python train.py --num_hidden_layers=20 --hidden_size=96 --num_attention_heads=3 --num_key_value_heads=1 --head_dim=32 --intermediate_size=256 --vocab_size=1024 --hidden_act="swiglu" --norm="rmsnorm" --norm_place="pre" --norm_eps=1e-06 --positions="rope" --rope_theta=10000.0 --rope_fraction=1.0 --qk_norm=true --attn_scale=0.177 --bias="none" --tie_word_embeddings=false --parallel_block=false --init="uniform" --init_std_qkv=0.0344 --init_std_o=0.0 --init_std_up=0.0344 --init_std_down=0.0 --init_mimetic=0.5 --optimizer="soap_variant" --learning_rate=0.00651 --beta1=0.95 --beta2=0.95 --weight_decay=0.061 --lr_head=0.00794 --warmup_steps=51 --schedule="wsd" --decay_fraction=0.387 --decay_shape="sqrt" --final_lr_fraction=0.05 --batch_tokens=[16384, 32768] --max_seq_len=1024 --doc_mask=true --z_loss=1e-05 --train_tokens=144000000 --max_steps=6092 --dataset="wikipedia_en"
Each number is 128 + 24 x the weight over its row's rms, rounded and kept within 0 to 255. Layers, rows and columns count from 0. The size above them is the row's rms in percent of the matrix's.

# layer 8 MLP up, 256x96, rms 0.295, rows 128-138, columns 0-95
size [108 108  97  92  90  97 105  99  96  99  94]
[[149 151 161 124 115 142 138 107 113 149  97 120 151 144 138 123 140 114 137 139 122  75 101 142 160 146 135 127 141 131 151 111 114  90 119 150 155 139 117 148 172 164 124 142  86 164 119 125  96 113 130  83 115 112 105 145 119  83  65 132 105 102 116 123 163 109 141 177 141 126 125 111 131 106 127 122  82 143 114  96  61 151 106 137  96 126 149 101 118 108 111 161 102  92 107 120]
 [109 153  97 115 121 164 117 121 142 160 119 150 156 138 141 126 107 128 128 157  99 146 110  69 125 138 141  84 140 169 129 118 116 128 143 133 123 171 174 105 106 130 109 152 134 156 141  89 112 164  89 105 131 176 133 157 140 135 123  88  93 105 100 132 136 158 104 153 150 132 141 179 149 116 161 147 116 106 139 124 145 136 129 116 140 113  87 140 153 132 125 153  62 148 107  97]
 [142 109 137 143 161 139 117 117 158 181 157  98 102 138 123 143 125 136 130 167 149 101 173 130 136 112 117 109 131 125  99 159  96 131 104 112 164 154  94 127 125 136 137 137 100 127 107 108 158 120 104 129 148 136 118 124 145 121  75 137 154  97 121  96 125  97 174  78 154 105 182 102 116 120 132 106 197 125  99 122 126 138 184 132 104 137 161 149 156  91 125 134 128 131 123 131]
 [ 93 164 116 104 105 165 138 160  93 139 130 118 112 114 144 101 143 146 119 143 111  88 170 116 149 115  88 116 129 106 104 124 161 189 141 102 115 131 144 125 109 111 109 121 133 136 114 152 115 115 165 127 140 110 115 162 143 137 136 114 119 157 139 117 129  95 107 150 115 148 127 163 119  92 149 131 125 194  64 101 104 142 149  80 113 134 172 129 119 113  82 101 123 131 157 150]
 [130 100 164 122 143 133 133 173 146 134 135 165 141 112  86 179  90 160 168 125 111 130 100 115 122 150 131  77 109 111 147 152 102 118 118 128 141 119 134 137 131 106 149 108 107 106 131 134 109 121 112  72 112 129 128 125 139 112 190 113 166  80 165  91 132 132 143 107 135 137 129 107 123 147 160 129 109 114 150 160 142 138 132  84 151 157  79 100  89 118 147 158 151 118 120 154]
 [105 154 182 119 166 170 120 122  93 117 126 133 111 128 132 124 146 153 120 151 134 121 112  78 129 152  76 135 103  79 113 164 117 142 133 185 131 127 106 119  88  99  92 123 114 158 132 166 134 146 122 127 122 132 123  97 109 157 100 167 131 139 139 117 116 153 131 112 131  90  78 132 122  96 101  98 135 123 145  88 110 118 144 133 144 138  60 102 126  90 123 139 125 138 139 126]
 [157 149 119 156 189  86 109  82 111 177 161 117 100 131 134 147 121 167 106 141 134 134 147 131 156 138 116 117 111 131 102 166  78 134 114 119 131 117 137 111  87  97 127 121 160 127 130 115 142 124 166 118 146 172  98 121 108 164 100 123 134 121  96 137 113 124 163 119 105 100 109 121  96 134 137 149 116  89 116  84 167 110 128 140 132 154 137 143 138 182 110 167 146  99 148 129]
 [134 121 129 127  90 138 119 105 117 151 105 127 113 142 143 136 119 118 125  76 121 151 153 131 125 138 117 149 100 153 123 137 153 139 150 124  82 133 113 139 142 190 152 130 124 106 171 154 138 138 165 102 211  90 116 151 134 125 146 162  88 149 160 146 126 126 132 116 164 147 105 113 146 120 131 111 152 119  98 128 164  97 102 153 134  81 113 149  79 130 153 117  98 171 139 141]
 [118 143 106 124  83 155 108 109 138  69 152 151 126 154 150 142  98 141 152 101 123 123 102 173 149 155 138 122 168 150 127 127 134 112 184 136  99 138 123 164 150 124  97 156 115 130 111 107 122 130 135 128 117  94 140 104 113 120 151 133  80 107 100 127 133 122  92 152 155 123 111 156 168 106 136  85  82 151 133 161 133 187 125 129  97 138 123 100 146 128 104 165 147 144  94 130]
 [ 87 123 174 127 135 132 127 141 182 142 112  88  94  99 159 108 112 128 119 136 128 119 108 128 101 124 155 103 114 177 121 167 112 152 138 170 128 134 140  96 109 111 117  95 146 172 150  88 155 153 114  93 141 100 127 124 131 136 176 102 145 159 133 113 128 105 108  75 103 149 124 136 157 120 139 137 115 171  98  75 147 157 140 134 132 140 133 127 147 104 149 120 139 147 173 114]
 [122 134 115  95 123 141 145  77 154 124 166  96 140 108 143 117 118 118 151 127  92 105 106 134 111 141 148 110 140 111 105 148 175  99 133 135  92  97 186 163 126 119 116 116 156 133 111 118 178  78 161 111  95 107 169 135 113 170 125 132 152 141 122 139 105 100 120 136 128 115 141 167 143 116 135 162 151  86 157 137 107 112 135  96 119 163 152 155 160 133 136 141 110 154  81 133]]
# layer 8 MLP down (transposed), 256x96, rms 0.288, rows 128-138, columns 0-95
size [109 111 103  96  93  98 108  92  92 102  95]
[[131 166 108 137 132 125 148  89 133 119 146 160 120 134 121 103 136 110 133 125 149 104 105 115 156 170 104  94 125 148 144 161 123 124 111 164 151 157 117 153 152 123 151 113 125 124 116 131 118 106 147 135 170 124 122 105 111 105 151 115 134 147  99  66 147 113 144 184 150 146 141  87 140 117 153 140 103 112 133 150 129 163 115  27 105 144 158 126 139 177 126 125 145 134 106 124]
 [149 122  98 138 138 119 151 133 119 111 156  86 121 150 121 123 124 119 127 112  82 116 152 131 117 100  94 116 148 106 111 166  94 158 120 125 123 129 152  81 113  91 112 102 107 104 161 133 121 116 185 131 112 117 154 158 153 151 126 112 115 150 166 129 154  96 159  94 106 137 141 105  74 170 146  69 111 100 126 139 116 144 168 107 118 109 117 154 124 115 113 117 140  88 168 150]
 [137 176 153 129 104 113 134 110 135 119 105 120 112 126 134 123 144 106 188 125 187 144  77 153 131 130 119 132 127 109 131 135  98  73 104  97 180  80  88 127 128 110 141 142  91 134 105 117 148 128  96 160  97 128 127 117 144 159 146 135 147 115 150 100 134 180 152 118 135 100 116 135 132 109 130 138 137 160 159  89  99 133  99 152 177  90 119 150 136 127 141 138 150 127 113 114]
 [130 126 135 155 157 142 111 117 171 123 137 131 137  94 149 135 135  93  91 108 119 111  96 152 125 150 118  98 140 160 163 122 117  52 149 126 147 107 149 103 109 141 124 159 157 103 104 167 144 158  86 103 144 113 149 162 103 123 143 126 156  91 197 136 112 125 120 120 147 128  95 144 104 133 135 149 164  84 146 144 146 124 112 153 120 131 110 127 137 166 153 150 152  90 144 112]
 [179 125 131 136 106  81 168 134 152 154 169  84 112 109 142 160 124 107 144 172 140 133 151 115  98 139 104 124 138 129 115 126 154  96 139 165 128 141 120 140 154 174 145  95 124  74 145 143 125 155 149 133 137 118 143 151 102  98  86 133 127 107  89 125 129 168 123 138 138 123 119 114 141 121 105  86 137 123 138  94 108  94 101  98 158  77  95 165 133 122 137 146 140 131 164 108]
 [145 118 148 153 157 131 166 142 116  84 128 120 129 129 131 134 151 136 117 115 141 154 181 136 167 122 130 118 147 137 147 149 124 121 124 140 160 206 135 135 121 139 112 150 102 153 121 154 139 160 110  79  64 151 116 138 124 156 112 150 166 139  78 160 157 105 102 114 152 131 149 101  97 127 144 127 118 134 102 147 148 122 145 146 144 152 105 134 195  87 123 124 150 119 107 118]
 [ 70 103 121 128 114 158 123 113 161 127 112 104 172 114 145 136 125 115 116 123 134 117 143 170 107  96  86 137 156 153 118  94 119 151 133 123 125 118 197 139 143 100 135  94 127 145 111 122 126 153 110 153 114 138 150 159 128 135 124 146  98 156 149 141  97 177 109 140 135 139 153 140 161 163 108 160 106 169 122 136  77 121 141  88 113  83 106 111 126  95 145 135  89 149 128 160]
 [ 94 141 192 134 139 114 128 135 109 144 129 124 114  97 134 128 106 144 155 140 129 157 148 189 114 134  86 137 114 129 156 111 158 131  92 161 133  88 145 158 102 123 133 154 130 113 138 118 129 127 119 138 118 167 125 127  70 127  84 127  64 155 150 146 111 127  74 100  93 134 139 128 120 160 134 120 145 117 138 123 184  82 156 136 135 123 169 126 127 156 114 109 125 111 118 151]
 [157 129 109 138 147  93 152 108 119 149 129 130 115 111 110 131  91 136 164 144 120 131  98 118 154 121 125 149 112 105 142  78 135  98 149 147 154 156 110 141 131  85 180 156 176  95  99 136 102 175 143 114 159 117 107 110 121 133 156 149 154 118  97  98 140 166 109 153 174 137 126 108 111 160 104 168 105 110 124 158  96 109  96 117  94 160 111 127 119 161 139 142 116 170 129 124]
 [ 96 140  94 130 103 142 141 122 168 142 142 151 122 153  78 182 109 161 149 107 107 119 118 113 171 158  78 120  90 104  85 115 154 121 107 139 128  87 154 124  92 116 129 126 131  99 135 157 150 174 149 132 122 137  92 106 143 102 128 106 142 122 178 166 114 150 127 126 133 130 146 107 111  99 146  90 130 134 144 109 104 137 115 164 106  63 111 108 137 138 108 137 120 135 133 123]
 [134 123 115 128  87 143 144 122 151 147 165 134 133  40 116 132 143 106 150 146 115 138  73 166  98 108 149 138 148 128 136 180 144 122 112 137 119 107 171 142 149 136 126 142 106 134 116 128 166 121 154  95 114 117 148 122 153 113 153 112 141 102 139 131  64 122 152 142 121 112 115 154 146  99  90 129 107 100  95 153 101 120 127 156 155 127 146 134 132 159  87 129 123 165  98  96]]
# layer 8 MLP gate, 256x96, rms 0.308, rows 129-139, columns 0-95
size [105 100  97 101  94 110 101  96  99  96 106]
[[149  83 148 150 118 118 102 138 126 176  92 141 132 148 132 133 154 173 156 136 136 120 105  98 105 141  91 107 108 157 166 121 145 124 141 138 126 160 149 165 125 149 154 131 108 131 155 116 109 110 147  71 125 127 154 126 129 118 118 109 132 141 127 127  99 171 146 142 115 164 156 162 168  71 108 164 132 131  84 121 144 132 153 118 143  75 148 142 165 168 116 154  93 133 130 134]
 [105 141 148 136 136 118 153 161 100  96 131 111 117 150 131 128 120 161 124 117 141 102 142 142 145 154 158 127 104 128 150 108 147 102  52 125 113 149 117  97 104 176 124 122 116 177 112 115 175 121 167 170  83 142 136 110  86 113 122 139 112 109 165 110 137 162 110 132 130  96 147 125  95 161 123 150 150  79 137 123 120 123 134 147 108  76 116  91 108 163 130 136 130 118 150 156]
 [ 85 132 146 105  97 143 155 126 111 121 123 188 125 142 109 118 132 153 121 116  82  84 108 101 155 147 147 157 151 112 158 121 147 185 153 128  98 117 151 168 118 148  89 115 164 119 156 135  90 118 119 121 130 142 122 122  94 122 144 124 162 113  42 151 125 111 144 120 145 151 133 131 141  84 128 122 118 118 113 106 132  89  95 103 163 132 122 108 128 115 107 104 133 139 155 136]
 [ 83 111 142 127 157 132 124 154 109 129 123 150 147 139 124 166 143 139 118 141 121 124 107 118 119 181 164 118 127 109 111 126 126 126 141 128 144 135 168 128 130  96  84 153 130 136 129 154 167 148 110  81 136 135 128 122 119 108 148 138 145  72 130  92 112 104 113 156 171 107 124 108 111 142 156 131 107 140 187 188 123 129 124 130 142 135  86 106  74  79 107 161 133 154 112 170]
 [127 136 120 122 137 146 143 149 136 155 157 132 103 163 126 147 167 109 167 140  90 128 120 117 130 171 142 124 141 122  88 150 145 124 133 128  78 119 137 127 121 104 115 113 148 102 128  85 145 147 183 154 120  86 103  77 133 129 148 115 111 117  99 213 153 104  95 126 111 132 127 120 101 146 140 126  82 133 133 134 137 106 127 131 144 138 130 126 140 108 104 101  82 176 148 167]
 [ 92 104 121 156 140 148 139 158  96 103  97 128 143 141 150 111 136 106 144 104 112  93 128 100  99 162 132 117 144 207 121  93 107 115 161 134 112 115 137 133 104 135  95 168 133 104 134 195 117 124 108 153 105 112 134 142 112 143 102 114 108 142  78 113 125 151 112 120 126  93 137 113 153 162 113 117 151 131  73 125 112 166  90 124 120 157 148 124 148 127 110 130 124  91 128 165]
 [142  68 121 154  96 106  99 132 149 180 151  92 133 142 114 142 123 135 123 106 114 160 137 110 118 129 150 120 128 182 130 138 162 118 156 113 147 168  83 149 147 160 120 149 108 105 140 148 115 133 141 174 160 144 142 168 133 149 130 142 136 143 131 165 133 126 127 151 134 167 111 148 127 138 136 157 106 100 103  79 190 124  96 135 160 113 148 112 100 114 165 114 130 136 139  91]
 [151 134 139 139 152 139 121 182 123 130 121 134 101 144  93 168 144  82 133 105 139 149 146 113 132 173 165 152 150 153  98 160 123 109  93  86 129  89 106 101 141 137 129 102 132 142 130 131 171 111 119 102 113 116 137 120 146 108  98 153  96 141 155 145 148 122 119 147 124 124 175  91 141 108 154 159 126 148  97 125 110 121  89  98 131 148 168 152 103 153 110 151 137  73 173 125]
 [107 165 112 145 152 134 141 184 112 108 128 165 139 146 143 112 187 156 146 113 109 161 116 156  80 102 148 122 117 133 141 127 114 120 167 103 113 132 127 134 140 115 178 139  71 108 118 146 131 128 131 145 209 122 151  89  99 139 102  65 148 166 107 143 147 131 147 140 130 109 128 137 126 119 110 119 118 128 125 143 155 147 135 149 156 132 162 122 103 111 147 127 141 123 133 161]
 [ 82 132 110  94 133 138 126 113 137 129 143  85 163 131 111 145 138 119 144 134  98  86  85 122 113 131 149 100 143 109 149 154 176 128 139 120 110 111 179 142 101 111 131 156 141 154 123 115 150  88 161 152 105 128 126 118 120 154 180  86 156 101  90 115 123 118  91 144 125 147 138 150 122 103 127 179 125  88 162 170  80 111 133 111 104 142 126 132 144 104  90 156 112 140 131 128]
 [139  87  86 174 134 128 147 153 132 130 123 117 125 138  97 131 125 118 144 108 117 167 156 122 102 146 133 130 160 127 156 163 149 138 105 127 104 115 136 110 168 116 139 155 116 118 104  78 118 115 112 153 196 162 130  96 113 104 128 102 124 108 174 174 124  76 120 124 134 157 136 136  92 174 113 139 137 104 151 178 124 126 151 123 144 138 137 124 109 116 139 177 145 163 146 154]]